From a checkpoint of a small transformer trained on Wikipedia.
Size: 16 layers, width 128, 2 heads of 64, MLP 512 tanh GELU, vocabulary 4998.
Architecture: LayerNorm before each block, rotary positions, biases, tied embeddings.
Training: a variant of Muon for these matrices, 90M tokens, 4929 steps.
Each number is 128 + 32 x the weight over its row's rms, rounded and kept within 0 to 255. Layers, rows and columns count from 0. The size above them is the row's rms in percent of the matrix's.

# layer 9 MLP up, 512x128, rms 0.092, rows 201-253, columns 0-63
size [114 109 123  91 116 101 101 101  93 102  95 103  80 109 104  95  87  94  83  99  94  95 117 122 114  98  79  83 103 107  95 123  87 112 107  99  84  89 100 104 115 110 103 113  93 100 102 100 105 114  88 106  96]
[[115 159 146 130 138 146 169 165 144  99  51 137 130 107 130 145 100 109 151  97 130 115 154 164 122 156 123 205 117 101 110  75 107  90 176 131  67 135  80 150  94 164 141 158  90  85 123 114  94 121 147 102 171 126 126 160  88 142 139 177 143 145 144  92]
 [109 139 111 129 181 124 164 150 100 133  58 189 123 178 110  73 114 133 134 127 140 133 121 111  76 106 102 185 166 169 171  97 115 112 111 130  95 131 135 126 105  95 112 232 128 200 105 172 134 142 123 164 170 144 211 106 114 126 163 151 100 142  69 102]
 [140 133 109 154 148 142  71 170 108  96 138 132 139 125 115 109 149  58 138 190 139 187 147 147 124 136 165  99 193 123  62  61 108  55 101 124 126  75 120 143 116 131 108 168 105  78 155 123 160 130 140 102 114 104 190 127 152 119 190 126 164 142 168 144]
 [145 111 115 114  97 130 143  69 152 154 135 139 115 153 122 128 106 151 148 105 157 113 129 123  83  99 121 159 168 124  77  86 103 132 118  77 140 122 194 125 165 127 162 134 193 215 105 111 160 102 171 127 125 104 219 117 131  68 135 107 136 115 162 155]
 [ 83 161 125 129 131 117  78 120 151 163 138 122 171  48 172  77 126 130  90 107 165  83 172 129  98 117 112 129 144 100 101 100 148 138 157  99 100 147 153 109 176 129 164 135  84  72 144 123 138 155  51 134 175 152 189 140 162 144 136 118 145  94 126 136]
 [116 109 114 136 118 122  86 174 122 112 111  77  86 110 156 141 163 145 154 106 159 126 202 121  99 111 146 152 162 142  95 145 141 112 122 138 143 173  95 144  78 157 161 198  74 104  94 101 116 184 141  92 147 152 163 131  74 124 103 141 146 112  90 147]
 [122 168 170  92 107 101 157 147  99  64 136 128 129 107 117 117 134 150  93 103 129  86 152 153 143  98 173 134 154 126 119  52 170 121 127  75  65  70 146 181 150  91 186 149 123 133  59 119 127  84 144 153  57 117 133 118 136 156 122 150 105  98 122 120]
 [ 72 132 146 118 185 163 139  99 125 122 104 131 121 140 175 105 136 134 134  66 104 162 170 190 144 106 106 176  71  72 160 190 143  94 129 126 124  92 134 102 168 107 167 153 126 201  70  77 118  76 110 150 153 109 123 117 128 155 165 144 127 118 126 100]
 [123 109 150 158 124 148 110  70 109  92 137 181 139  86 131 155  83  76 118 179  87 128 168 109 104 121  79 153 135 138 111 125 121  43 179 144 146 131  58 130 136 167 164 154 133 126 182 148 152  77 133  70 123  84 167 111 106  88 145 145 191 113 113 129]
 [140 126 126 189 123 181 131 165  92 138 163 153 163 134 115 120 225  60  95 164 134 120  57 140 103  79  44 103  86 124 141  84 131 162 145 101 168 127 114 131  92 126  83 157 108 113 162  97 151  71 102 167  99 149 121 200 149 133 173 116 130  92 157 137]
 [164 137 129 111 164 208 166 165 155 140 122 149 111 115 116 159  96 124 136 105  86 132 166 132 121 114 123 150 159 127  51 156  66 154 195 150  80 124 105 137 102 130 165 137 159 121 130 119 168 138 113 135 122  97 178 159 131  79 115 150 127  80 182 135]
 [127 117 176 122  60 150 183  89 172 187 109 134  94 123 155 118  79 165 129  60  82 170 189  98 154 123 187 131 154  89 140 125  79  61 115 157  78 148 121 135 119 171 116 190 123 168 119  91 119 123 100 128 100 133 125 177 152 119 156 130 159 103 155  76]
 [151 148 112 136 163  96 122 167  92 107 217 109 139 155  58 158 107 214  93 180 137 124  91 157  94 103 128 148 101 172 135 135 120 178  66 144 103  99 157 134  88 176 140 107  93 158 152  47 135 135 106 156 131 147  98 164 123 127 174 157 190 114  98 114]
 [164 186 127 161 129 120 129 115  96 113 125  93  76 131 149 166 128 111 112 118 104 135 137 118 153 168 172 178 106 147 137 168 132 121 166 202 108 154 104 132  70 152 137 158 152  84 124 101 169 165  81 114 131  99 103 158 136 129 144 131 171 156  91  73]
 [144 144 122 100 133 135  97 118 159 158 146 169 146 144 129 105 121  63 128 135 109  98  79  98 132 160 153 125 104 131  68 118 126 205  93  65 112 137 126 130 120  86 182 159 103 107  56 114 128 166 132 117 146 182 131 157 160 106 159 107 129  90 135 131]
 [122  99 145  96  92 190 155  64 145  47  87 154 125  72 163 107 183 103 126 115  90 170 122 121 137 134 114 134 111 165 148 154 116 154 108  90 110 109 108 150 137  93 154 168 146 130  77 109 139  58  90 169 105 153 146  50 109 162 175  55 163 150 138 150]
 [104  98 126  95 123 158 120 152 203 145 126 120 149  92 106 135 129  76  79  98  75 113  62 161 120 100 199 131 102 136 123 122 112  98 198 101 127 128 111 106 103 117 154 153 109  97 103 126 125 161  44 177  89 121 164 104 124 120 135 118 132 178 133  78]
 [118 189 173 148 132 107 123 137 104 108 137 125 126 152 163 154 164  60 112 169  96 153 184  98  96 126 149 125 156  93 156 114 152 106  98 159  67  77 109  78 148 101 140 153 135  91 115 130 116 138 131 100 101  69 151 147 144 148  92 168  92 120 109 202]
 [182 136 210 159 189 126 106  97 159 130 106  68 113 140 137  73 136 189 147 103 150 171 147 163  88  90 156  83  87  98 149 177 110 147 113 124  82 159 155 143 174 104 190 173  99  90  82 136 109 140 152 102 144 121 132 117 103  97 131 164 151 143  96 133]
 [125 170 162 184 153 159 130 141 176 138 119 132 119  88 206 154 155  93  99  57  88  61 161  95 136 125 160 107 112 134  95 127 139 105  97 122 149  69 149  96 164 116 144 146 101  90  83 135 146 137 143 147 124 127 164 137 126 141 140 137 143 115 155 125]
 [ 73  92 132 143 148 161 110 100 135 106 140  90 157 146 157 136 115  96 143  98  93 150 139 100 109 108 120 123  89 180 107 135 128 159 176 101 104 110  92 162 123 113 134 127 200 136 122 110 141 121  68 116 115 102 147 116  93 130 140 191 113 183  85  78]
 [106 161 104 134  88 151 120  72 120 114 155 170 125 126 121 122 171  95   0 107 136 165 214 130  75 126 101 119  88 120  97  76 152  86 112 109 156 109 117 156 153 145  94 152 180 127 142 121  73 145 142  71  93 156 141  94 139 108 153 189 174 110  75 134]
 [170 112  91 103 116 159 127 166 129 166 110 111 140 121 183 127 104 118 147  82 143 169 128 131 121 107 166  74 114 213 187 123 121 102 123 116  78 120 193 117  82 105 129  99  74 110 147 146 142 180 130 101  85 144 123  82 108 111 163 101  83  72 129 140]
 [181 102  98  85 146 105 182 144 206 135  92 127 133 111 140  96 222 104 104 159  79 127 108 137 104  66 129 168 149 128  85 149 154 156 102  97 110  92 155 134 138 147 119 137 129 123 168  89 178 107 156 101  91 174 183  63 161 101 165 156 130 203 185 122]
 [114 194 139 149  93 106 125 137 112 127 127 136 189  93 149 125 119 117 115 124  87 124 177 109 108  90 124 138 124 169 135 193 196 179 125 113 108  70 144 146  86  97  80 153  88 101 137 133  66 174  92 124 133 108 152 146 148  79  93 157 117 173 109 151]
 [108 109 163 131 135  87 133 122 126 119  88  93 187 196 105 125 140 150 117 157  77 132  60 135  74 142 155 184 114 112  41 163 131 150 129 141 125 186 113 162 121 104 111 167 110 186 114 118 149 121  74 146 141 100 174 125 155 147 180 120 156 124 186 165]
 [165 150 117 139 104 142 168 198 176 124  95 125 126 129 116 112 158 150 112 111 163 142 145  46 122 118 137 106 111  82  52 146 149 122  93 148 113  33 122 107 110  88 157 168 119 106 100 167 159 127 134 145 163 125 165 154 161 125 115 150 130 156 130 152]
 [144  99 146  91 190 157 108 109 106  58 235 126  88  98  97  97 109  98  98 124 128 109 106 149 113 107 118  81 155 132  75 154 138 152  82 114 125 185  88  79  90 138 104 176 161 121 164 105 165  64 155 145 120 141 122 159 102 117 151 104 187  31 113 160]
 [161 159 133 106 118 193 145  89 197 130 132 174 129 122  99 122 175  97 110 136 104 152 130  95 150 167 124 104  96 110 151 141 177 125 106 198 108 135 148 104 106 165 138 117 104 159 107 137 170 121 105 116 127 123 121 140 121 155 163  96 127  83 104 164]
 [100 132 111  92 101 197 162 146 175 112 137 138 144 132  99 126 196 146  83 138 145 136 145 111  94  54 151 152 111 134 156 160 144 142 115 100 111  88 139 119 145 111  59 133 133 115 118 114  87 165 158 124 128 172 102 131 183 114 116 126 164 175 108 136]
 [113 140 177  74 103 158 124 128 113 104  71 200 184 169 135 163 140 132 135 130 161 106  92 106 159 116 156  94 132 121 170 143 111  91 135 121 112  64  79  73 110  76 134 138 140 112 122  84 134 148 159 111  74 151 154 113  92 134 137 128  70 149 157 152]
 [121 140 122 129 158 152 178 124 139  97 143 166  72 143 144 144 113  90  87  55 141 121  95 130 122  76 168 138  86 135 123 134 106 143 145 137 139  59 187 117  54 161 150 154 134 154 121 129 170 138 153 134 121  66 134  74 128  85  91  69 146 137 183 133]
 [130 154 103 126  35 126 111  66 121 114 134 132 137 150 134 148 110 124  97 111 111  93 118 121 126 139 156 155 179 110  79 138 160 191  94  85 108 161  97 216  87  98 104 166 148 150 119 116 112  62 155 149 135 112 144  87 118 104 106 110 113 108 166 101]
 [123  91 126  77 197 125 132 104  91 155  74 118  93 129 190 117  86 124 148 130 107 152 114 131 110 110 200 106 154 163 109 107 148 100  41 106 145 157 131  67 131 155 136  90 123  66 138 150 109 170 125 125  75 148 133  64 143  91 124 181 150 132 135 125]
 [126 131 128 152 127 164 140 130 109 165 136 198 125 131 155 191 122 130  57 103 116 166 148 154 117  77  92 127  65 114 166 130 115 180 125 144 114 153 145 138 149  87 121 141 146 190 138 102 123 161 151 131 104 137 127 100 116  78  66  75 141 157 131 142]
 [200 173 123 120 208 117 117 102 127  93 105  96  75 138 114 138 136  68  56 157 145 154 120 121 120 128 165  97 120 133 150 106 179 124 137  73 136 177 117 158 146  98 108 131 192 135 110  53 106 155 183 146 134 145 117 155 160 103 134 106 135 125  86 110]
 [115 166 111 165 100 137 151 144 141 121 137 136 139 107 141 127 170 116  87  58  82 140 148  15 158 104 127 123 123 123 115 131 149 114  90 139  88 114 153 120 135 104 127 183 114  82 164 164 150 147  67 132  78  81 158 125 112 173 131  54 182 120 101 148]
 [129  92  82 107 163 175  97 122 114 119 203 124 190 136 144 105  56  78 111 145 166 154  81 137 113 107 126 133 137 139 159  79 174 118  87 143 162 140 184 139 158 154 117 133 140 140  87 166 101 121  49 113 103 193 140 153 108 101  65 111 135 137 138 139]
 [173  94 125  97 178 143 123 109 140 140  88  77  73 218 141 163 115 108 112 121 115 149 123 157 159 100  99 101 163 133 255 121 119  90  96 135 159 133 129 225 124 152  62 132 134 164  89 102 132 130 145 144  90 212  79 111 157 129 129 144 163 117  98 107]
 [176 143  92 133 118 133 122 134 163 125  81 118 137 112 122 140  91 117 165 192 161 120 120  91 161 122 160 110 124 174  85 147 124  94  92 161 147  75 168 144 189  49 136 156 173  84 164 127 177  94 133 123 119 154 145 103 201 116 160  99 114  51  99 134]
 [171 108 117 118 164 123 164 157 124  77 132  65 113 138  86 124  82 103 103 119 152 127 138 112 126  94  91 163 101 148 134 145 117 145 116 178  95  88 195  87  81 137 191 150 131 112 149 129 135  75 104 139 109 174 135 104 168  67  60 110 106 199 148 115]
 [147 181 129  61 108 103  36 131 107 121  68 117 146  97 116 148 107 107 179 117 158 146 121 167  94  77 117 126 130 201 136 117  95 107  99  95 143 184 152  83 182 137  86 164 154 155 137  99 160 105 136  83 151  86  95 108 144 147 138 127 154  85 136 174]
 [107 136 149 208 144 128 157 121 132 158 117  45 126 130 165 153 164  93 153 136 110  81 127 104  67 151  93 124 104 115 115 166 184 150 102  66 154 144 114 211 172 147  96 113 116  82 151 103  94 159 184 148  80 126 145 131 157 168 113 137 163 112 148 135]
 [123 104 138 128 162 158 119 136 137 125  83 169 121 183  93  82 119 137 144 139 133 122  88  74 139 104 151  76 107 140  82 147 101  88 119 131 114 128  97 103 114 173 158 136 111 173  86 143 149 127 112 103 134 110 196  96 143 161 145  97 170  96 167  84]
 [ 94 144 136 191 117 177 105 115 103 136  85 128 102 159 135  90  87 140 145  95 171 184 132 139 106 128 119 112 102 120 145 168 109 136  29 156  98 178 203 126 135 113  97 143 144 141 174 140  93 145 106 119 145 154 152 121  78  63  92 116 127 176 126 144]
 [124  99 139 171 100 152  96 107 132  40  99 107 147 125 107 115 129 127  87 107 132  89 159 113 126 122 127 167 157 101 169 119  88 175  66 114 121  45 157 133  75 179  89 142 110 138 128  90 153 126 135  89 111 116 125 134  96 137 144  94 135 133  91 186]
 [107  89 135 122 136 182 126 184 152 129 122 132 129 160 100  91 182 110 134 141 116  78 119 134 125 131 175 143 129 112 129 158 169  93 137 117 130  90 151 180 108 112 139 162  84 109 112 161 180 167 111 133 106 137 162 134  76 136 112 132 196 158 126 158]
 [163 171  87 101 144 150 119 107 116 152  84 130 164 119 157  84 115 121  78 137 122 146 169  88 102 103 143  64 157 138 115 109 152 168 112 135 120 183 149  97 130 125 205 150 160 161 150 159 150 131 120 177  65 174 194 103 108 115 107 108 163 151 148 161]
 [104 135 112 103 164  91 124 168  97 143 179 132 204 123 156 115 171 178 167 124 123  90  85 117 132 115 107 147 135 136 173 163 162 131 101 123 112 174 105 136 100 156 121 130 153 134 107  68 102 143  62 122 119 136 128  67  81 126 146 129 134 115 125 156]
 [158 138 192 136 119 142 197 170 146 155 153 158 114  83 178 143 106 140 125 168 104 161  79  91 150 121 138 146 110 160 138 152  91  69 128 145 136 126 125  79 119 119 154 114 173 126  42 128 110  90 101 167 123 107 154  90 159 147 175  95 167 115 154  54]
 [134 127 145 118 116 192 126 101 155 151 114 141 165 144  49 174 135 112 115 108 139 122 179 103 154  65 149 108  69  83 128 141 128 124 105 117 101  93 152  72 112 118 143 122 152  77  83 108 134 142 133 120 140 157 122 146 160 105 183 147 120 141 139 141]
 [165 156 126 107 161 147 115 114  92 107  93  83 116 118 119 128 148 142 130 129 146 118 168  98 166 136 102  65 150 148 139 146 147 124  91 125  97  88 155 129 146 109  81 180 156 117 173 131 150 122 148 149  79 125 192  91 153  95 166 125 104  61 174  65]
 [110  97 145 129 165 179  83 190  68 169  90 114 112  88 148 108 136 165 133 169 162  68  98 131 124 118 102 172 105  47 111 170 110 176 134 168 134 145 110 131 140 119  91 156 135 154 135  77 158 192 168 133 146 170 120 132 176  85 142 133 116 128 191 139]]
# layer 9 MLP down (transposed), 512x128, rms 0.0825, rows 201-252, columns 0-63
size [123 104 125  87 109 103  95  93 101 109  94 105  87 112 102  98  88  95  88  93 100  93 117 123 125 103  85  89 107 116 102 114  85 104  99  97  90  91  99 107 126 116  97 118  93 104 100  90 106 113  94 112]
[[160 136 183 153 113 137 137 148  97 142 195 100 129 166 150 104  45  90 155 114 117 121 147 153 149 145  35 135  96 121 107  88 144 193 112 126  89  99 113  50 209 138 115  86  99 130 111 152  93 143 151 110 131 106 140 166 149 108  50 109 102 172 136 146]
 [185  79 126  69  86 118  48 120 138 186 143  64  99 136 127 153  67  97 129 165 125 135 131 145 156 119  94 122  91 157 104  95 154 133 114 155 155  79 155 113 167  82 153  76 130 129 142 170 118 124 129 182 163 107 164 147 135 110 115  90 133 152  95 203]
 [147 152 187 151 205 139 173 133  74  43 123 102 114 113 111 157  99 125  87 123 156 166 116  94 140 127 175 105 111 144  93 152 165 115 191  80 131 169 114 117 164 140 153 112 132 116 130  73 145 171 157 152 137  68 142  97 140 124  84  76  95 183  67 186]
 [140  72 100 170 142 109  77 141  65 125 162 133 107 173 114  99 152  77 124 125 102 180 221 144 149 117 164  95  88  98 141 196 142  68  77 125 125 116 124 146 147 157 133 157 128  91 134 100 178 103 129 189 109 155 139  93 161 107 100 107 127 109 103 150]
 [151 159 131  77  57 129 114  97 112 171 167 133  89  80 124 130 139 160 134 109 148  82 103 164 124 171 100 202 104 149 147  81 113 105 183 168 107  92 132  81  78 120  85 169 140 120 115 147 194 136  91 127 172 115 125 118  64 127 141 132 179 116  95 149]
 [ 80 101 142 173 112 116 167 159 102  99 137 165  99 106 136 122 120 190 143 156 117  97  81 141 150 114  96 165 142 100 109 133  86  97 182 121 123 112 147 110  89 151 130  86  74 126 128 207 169 137 151 117 124 105  85 159 123 113  81 164  16  78  83 138]
 [103  98  93 159 116 124  99  55 164  79  72  98 134 138 183 181 106  78 105 155 133 118 152  48 137 114 120  71 153 134  96 140  98 141 101 185 152 168 110  90 138 152  77 117 100  98 111 129 152 150 127 135 145 101 166  87 115  88  83  98 135 130 125 129]
 [133 117 126 142  71 108 141 203 108 140 201 124 160 107 114 119  81 132 175 154 177 123  88  84 104 142 102  74 153 148 172  28 113  95 106 141  98 114 119 105 108 124 142 151 144 153 161 179 175 128 151 119 126  95 127 141 167 139 137 127 120 144  85 133]
 [114  76 144  78 139 118 119  92 104 120 146 127  57 125 103 105 198 178 114 137 164 126 152 147 146 130  90 108  85 130 141 113 184 110  96 160 142 107 145  88  68 164 133  80  68 125 124  94 117 129  84 161 105  97 109 152 121 141 116 126 175 165 164 115]
 [105 160 169 128  57  62  86 149 166 160 130 153  89  69  95 178 126 138 143  70 114 117 124  90 162 143 112 191 176 167 115 124 131 127 122  94 126 167 110 106 128 123 128 120 159 189 165 216 125  86  66 200 137 150 166 151 108 129 121 137 105 128  72 127]
 [145 127 122 167 152 107 166 145 138 133 135 128 104 138 137  99 115  96 120 129 122 145  40 138 156 149  86 125 140 171 154  56 124 185 142 126 204 120 106 135 105 159  95 106  80 127 111  93  82  82 144 140 113 133 125 113 107 113 106 100 123 149  99 149]
 [153 129 157 163 172 168 118 143 115 107 112 217 127 133  14 170 189 127  89 148  78  58 122 166  86 157 127 178 110 148  81 136 157 123 170  97 110  78 130  53 134 112  80 128 113 152 117 166  89 107 177 136 130 103 131 107 128 113 107 144 131 110 137 157]
 [ 65 147 128  95 137 120 131 128 149 136 129  97 129  76 125  74 102 139 168 132 119 104 131 102 154 121  85 192 126  95  99 111  72 146 144  81 103 119 114 134 156 160 103  82 127  93 157 142  88 181 139 104 142  65 144  78 160 198 165 123 117 153 137 156]
 [134 153 174 149 145  89 105 162 139 135  88 112  82 151 175 123 161  94  97 127  70 157  99  63 166 121 132 139 183 142 170 135  64 172 122 115 117  99 124  98 197 143 129 190 158  59 139 124 132 151 128 130 177 163  94 167 150  85 153 139 164 110 174 105]
 [123 146 119 139  84  83 119  97 144 164 100 184  68 104 154 123 150 204 133 154 125 149 120  83 133 163 127 124 148  78 139 182 109 118 214 126 147 130 179 153  82 117 122 131 158 114  80 146 118 111 129 123 126 132 124 134  67 148  96 154 160 143  86 114]
 [ 65 128 163 169 130 100  92 126 124 145 129  93 124 122 119 138 120 176 157 132 102 114 140 108 164 185 109  91  94 122  78  57 157 108 112 143 216 144 100  89 105 155 131  93  69 142 151 153 142 160 134 115 122 137  64 182 136  95 140 128 123 131 116 168]
 [ 93 100 206 111 110 156 112  76 112 147 115 125 137 125 143 158 127 167 131 153 185  75 132 145 145 134 123 177 166 174 142 100 106 179 139 154 124  71  78 174 186 180 129  81 118  75 125 129  94 139 176 132 149  68 122 157  92 168 141 191 131 124 110 105]
 [ 78  97 100 107  98 105 115 147 129 126 140 113 135 135 130  88  58 122 178 147 111  86  97 152 179 149 114 110 123 146 111  86 172 103 143 117 154 178 111  89 123 117 175 174 107 185 186 131  92  83 136  64 103 105 181 130 117 134 102  92 189 127 130 138]
 [ 68 160 153 105  88 153 153 165 153 148 116 169 184 111 135 193 147 182 143 136 161 107 143 133 134 142 146 133 141 146 200  93 112  94 148 189 143 164  43 118 142 150 175 129 107 126 189  81  85 134  98 135 101 143  95 139 131 154 152 115  93 159 130 113]
 [153 116  92  99 137  88 149 178  66 152 117 114 144 109  70 114 145 136 135 216 169 138 124  73 147 108 123 162 123  61 108 170 124 126 102  71 131 128 132 155  92 123 141 119 106  96 127 146  71  66 134 102 224  90 111  81 142 149 105 170  76 122 126 144]
 [ 75 103 166 146 112 172  85 135 118 132 104 109  79 139  97 148 189 125 167 150 129  58 113 147 157  98 110  92 102 218  98  70 122 122 133 131 122 152 151 153 150  98 161  57 125  97 178 122 174  77 164 118 134 149 136 115  98 161 187 164 160 104  92 135]
 [170 135 159 193 139 132 137 151 113 157 100 123 196 118  83 123 140 163 171 106 133 118  87 145  91 114 156 131 125 174 132 147 104  82 118 112 220  91 125 106 128 139 111 112  67 173 140 132 164 110  92 171 190  76  71 100 116 115  53 113 146 171 199  64]
 [115  30 227 120 143 138 148  88 138 114 139 128 174 159 139 134 123  93 120 119 173 180 136 172 107 130 164 106 158 122 138 115 161  65 149  72 100  71 172 191 102 133 162 123 109 184 117 167 134 123 140 137 120 137  84 123  86 146 107 151 123 126 151 152]
 [118 166  75 171 132 164 119  58 117 150 131 118  91 130 126 164 121 122 131 129 108  93  92 119 170 151 146 141 118 105  81  84 179 197 107 165 136 216 155 156 104  89 157 118  80 105 136 103 133 118 145  93 181  91 126 131  95 105 120 137 135 137 158 150]
 [ 76 159 151 124  92 108 161 120  67 161 149 116  96 193 195 151 119 150 121 152 146 119  87 138 173 195  99 134 163 169 106  91  91 165 146 142  83 174 139 118 170 143 105 158 176 101 137 102 123  92 135 117 118 143 139 176  81 107 141 114 135 157 108 126]
 [111 164 158  97  87 115 152 148 113 153  94 115  42  90 142 139 133 120 139 153 119 161 142 160 139 126  99  91 156  97 107 119 165 163 167 178 126 139 179 170 145 111  93 151 100  87  96 119  91 166 103 145 126 115  38  94  96 166 173 126 134 158  58  91]
 [ 80  78 153 105 134  82 105  66  89 152 140 167  86 120 144 124 131 173 153 118 164 170  96 146 150 151 102 102 166 174 147 134 173 119  92 148 190 186 123  95 142 105 130  57  90 146 178 129 125 149 141  97 155 103  94  74 156 133 127  97  66 118  47 116]
 [127  99 133 139  63 104 104 129 157 178 117 162  80 144 126 181  81 160 181  59 103 164 112  60 138 156 156  83 116 230 149 162 146 123 138 106 104 109  85  85 113  89 146 120 167 145 170 143 123 139 103 185 160 134  71 117 161 170 121 161 115 129 168 102]
 [ 71 137 146 153 130 111 161 156 197 112 186 120 172 157 112 134 119 109 115 102  74 127 135 137 155 102 160 108 155 143  81 126 153 126 140 112  95 110  85 102 133  70 121 106 148  75 148  97 100 166 144 177 177  95 137 185 103 117  97 150  98 186 161  96]
 [143 132 141 167  95  94 181 162 100 135 143 164 144 122 189 100  88 154 106  51 122 100 133 127 174 188 156  95 106 186  78 163 156  76  95 154 165 181 155 137 133 166 143  77 153 153 137 143 106 103 123 141 193 142 131 119 116 112 150  92 123 134 109 115]
 [154 112 142 107  86 108 143 166 112 116 170 206 145 150  38 137  65 192 153 107 154  93 122 115 150 176 162  67 152  69 152 123 152 101 115 113 131 145 129  44 160  92 113 146 128 182 150 161 165 108 101 163 168 130 137 166 136 124 143 135  85 104 126 118]
 [132 115 154 133 144 121 161 119 128 122  95 125 116 180 129  84  84 182  83 106 111 116  69 179 115 156 149 134 151  79 166 160 103 127  93  63 123 140 121 143 165 138 160 106 145 136 170 116 134  92 174 123 114 136 128 173  74 181 138 129 147 168 126 115]
 [140 112 161 125 184 162 207 133 142 124  72 181  86 167 124 114 141 114 107 121 146 111 103 114 159 158  65  81 116  92 124  83  82 122 127 205 122 158 124  90 104 125 130 163 106 129 165 139 106 158 139 143 144 161 149 126 160 126  96 105  72 108 117 169]
 [135 134 145 106 146 159 171 159 137 114  98 160 134 119 134 166 156 136 126 127 113 128  85  98 155 109 131 163 108 176 121 109 157 137 156 152 131 171 179  95 178  74 141 133  65 137 119 182 142 154 116 167 121  73  50  91 140 151 177 108  80 164 171  97]
 [172 119 132  99 102 114 128 151 146 138  95 116 115 145 144  95 101 206 128 131 163 169 122 121 131 150 154  81 130 148 117 108 119 167 148 140 201  89 136 123 140 116 116 191  84  93 127 118  90 159 142 118 127 177 160 146  96  38 156 146 121 140 111 123]
 [110 194 113 138 141 108 177 121 107  98 134  93 168 159  94 113 105 120  91 112 129 115 167  96 107 141 125 150 107 137 108 133 135 169  78 123  55 108 155 132 111 140 175 115 102 110 125 149 135 189 187 154 154  98  96  92 152 107 171 105 118 121 135 120]
 [167 108  50 101 109  97 114 123  84 186 143 159 147 124 109 153 118 115 154 139 162 150 127 168 146 145 181 118 151  95 168 107 106 132 171 187 122 143  59 162 159 149 134 109 118 143  77  80 167 135 158  89 136 111 161 152 138 153 134 107  66 147 115 112]
 [195 102 131 112 143 152  50 118 143 112 104 204 137 149  71 152 119  94 101 144 105  50 162  95  80 148 172 119 154  19 175 140 131 170 149  86 155 122 123  60 145 124  92 162 158  89  92  65 180 101 152 162 128  81 113 101 104  83 156 164 115 168 144 111]
 [114 159 134  91 117 140 157 100 120 153 187  87  83 126  94 100 129 164  66 158 171 106 121 125 161 126 113 116 131 124 144 129 154 161 150  73  90 140 158 116 146 117 134 129 197 166 133 221  97 126  99 161 110  67  88 160 181 166 102 121 149 128 156  91]
 [142 148 126 157  91 162 119 106 121 120 167 104 128 175 132  93  79 172 136 125 121 129  92 135 166 124 172  74 159 122  50 126 130 176 132 128  95 126 143 158 150 112 109 110 170 147  94 117 122 126 157 123 102 112 184 140  80 171  91 168 110 107  72 112]
 [195 207  98 106 173 105 160 102 126 174 125 107 130 183  80 156  97  95  99 125 147 177 137 156 149 100 127 162  91 141 108 140 143 120 133 170 136 125 179 125 142 134 137 166  59  69 165 142  59 157 127 193 146  94 115 121  95 106 125 141 121 117 180 119]
 [ 91 119 134  63 164 110 123 139 158 105 169 121 169 195 118 186 144 139  59 160 136 115 160 125 124 159 185 148 153 105 149 142 134 166 167 130 118 168  88 126  60  69 134 149  92  97 162  77 102 121 108 169 127 189 153 121 145 129  99 116  63 178  72 128]
 [144 138 119 106 106 115 106 151 169  63 123 128 166 100 122  73 101  90 119 138 176 114 165 121  73  61 186 146 154 144 150 134 110 157 115 153  79 148 176  98 133 116 117 101 130 171  76 181 188 127 121 138 137 158 135  62 152  90 132  91 214  71 195  85]
 [114 114 118 118  75 159 141  93 127 163 124 122 162 105 147 136 120 139 108 134 168 158 104  88 172  79 128  96 154 196  81 106 174 161 110  56 166 187 158 137 146 106 135 160 186 123 144  79  69  70 123 134 120 132 134 157  94 134 152 133 149 134 160 150]
 [168  94 113 123 118  59  89 108 172 145 156 104 130 116 109 129 138 134 132 138  85  81 150 112 173 121  73 130 151 153  86 108 173 143 175 157 201  92  93 111 131 118 170 124  65 127 103 120 131 110 154 148  81  82 151 159  94 123 126 121  85 164 105 133]
 [151 128 171  92  95 132 125 107  77 149 141 111 166 134 144 127 135  77 172 140  66 154 128 160 183 135 109  68 137 101 130 129 171 144  89 104 195 129 158 161 159 107 158 106 146  98 121 139 132 176 129 227 148 102 156 104 104 127 120  78  85 141 131 156]
 [144 117 136 186 135 144 109 145 117 137 106 119  89 124 186 161  95 124  93 124 143 172 171 129 125  75 129  71 161 164 141 119 105 168 138 140 113 186 117 179 106  69 127 110 124 105 130 126 123 106 167 121 122 196 100  78 126 162 152 122  56 148 103 133]
 [135  81 125 124 176 131 157 144 142  93 143 196 135 184 115 103 141 128 141 109 133 112 196  81 156 152 106 130 126 150 109  99 138 103 139 118 150 138 122 194 132 132  58 144  88  99 148 103  36 104 138  89 111  96 130 128 140 157 151 156 115 140 119  89]
 [145 144 130 112 185 113 148 139 104 142 120 139 124 162 116 118 148 100 119 170 130 149 114 104 156 151  89 118  75 137 150 111 103 168 116 115  97 140 131 128 114  87 102 181 159 165  86 178 117  93 142 152 103 160 117 107 175 113 118 133 115 113 183 113]
 [ 93 160 110 103 170  82 122 168 101 146 118  69 146 134 108 129 200 133 166 147  71 166 102 105 134  80 108  48 148 141 147  75 137 124 151 120 193 136  82 159 162 198 106 142  78  90 125 107 135 162 146 141  99 191 142 137 121 108 141 158  87 191 142 122]
 [133 142 139 103 101 133 171 130 188  96  81 112  98 104 156 157 124 173 102 130 107 141 135  91 130 184 164 119  85 137 169 160  94 122 155 100 115 137  84 143 141 156 142 123  99 130  98 137 121 181 167 169 126 120 156 110  73 115  57 130  82  95 114  97]
 [ 63  90 117 191 165 124 140 177 130 168 190 102 157  94 137  84 158 139 104 109  80  77 127  89 144 129 150  67  85 147  62 135 121  89 142  97 142 168 143 124 139 149 127 113 100  89  61 108 118 127 108 109 170 144 111 103 116 181  92 133 171 182 153 123]]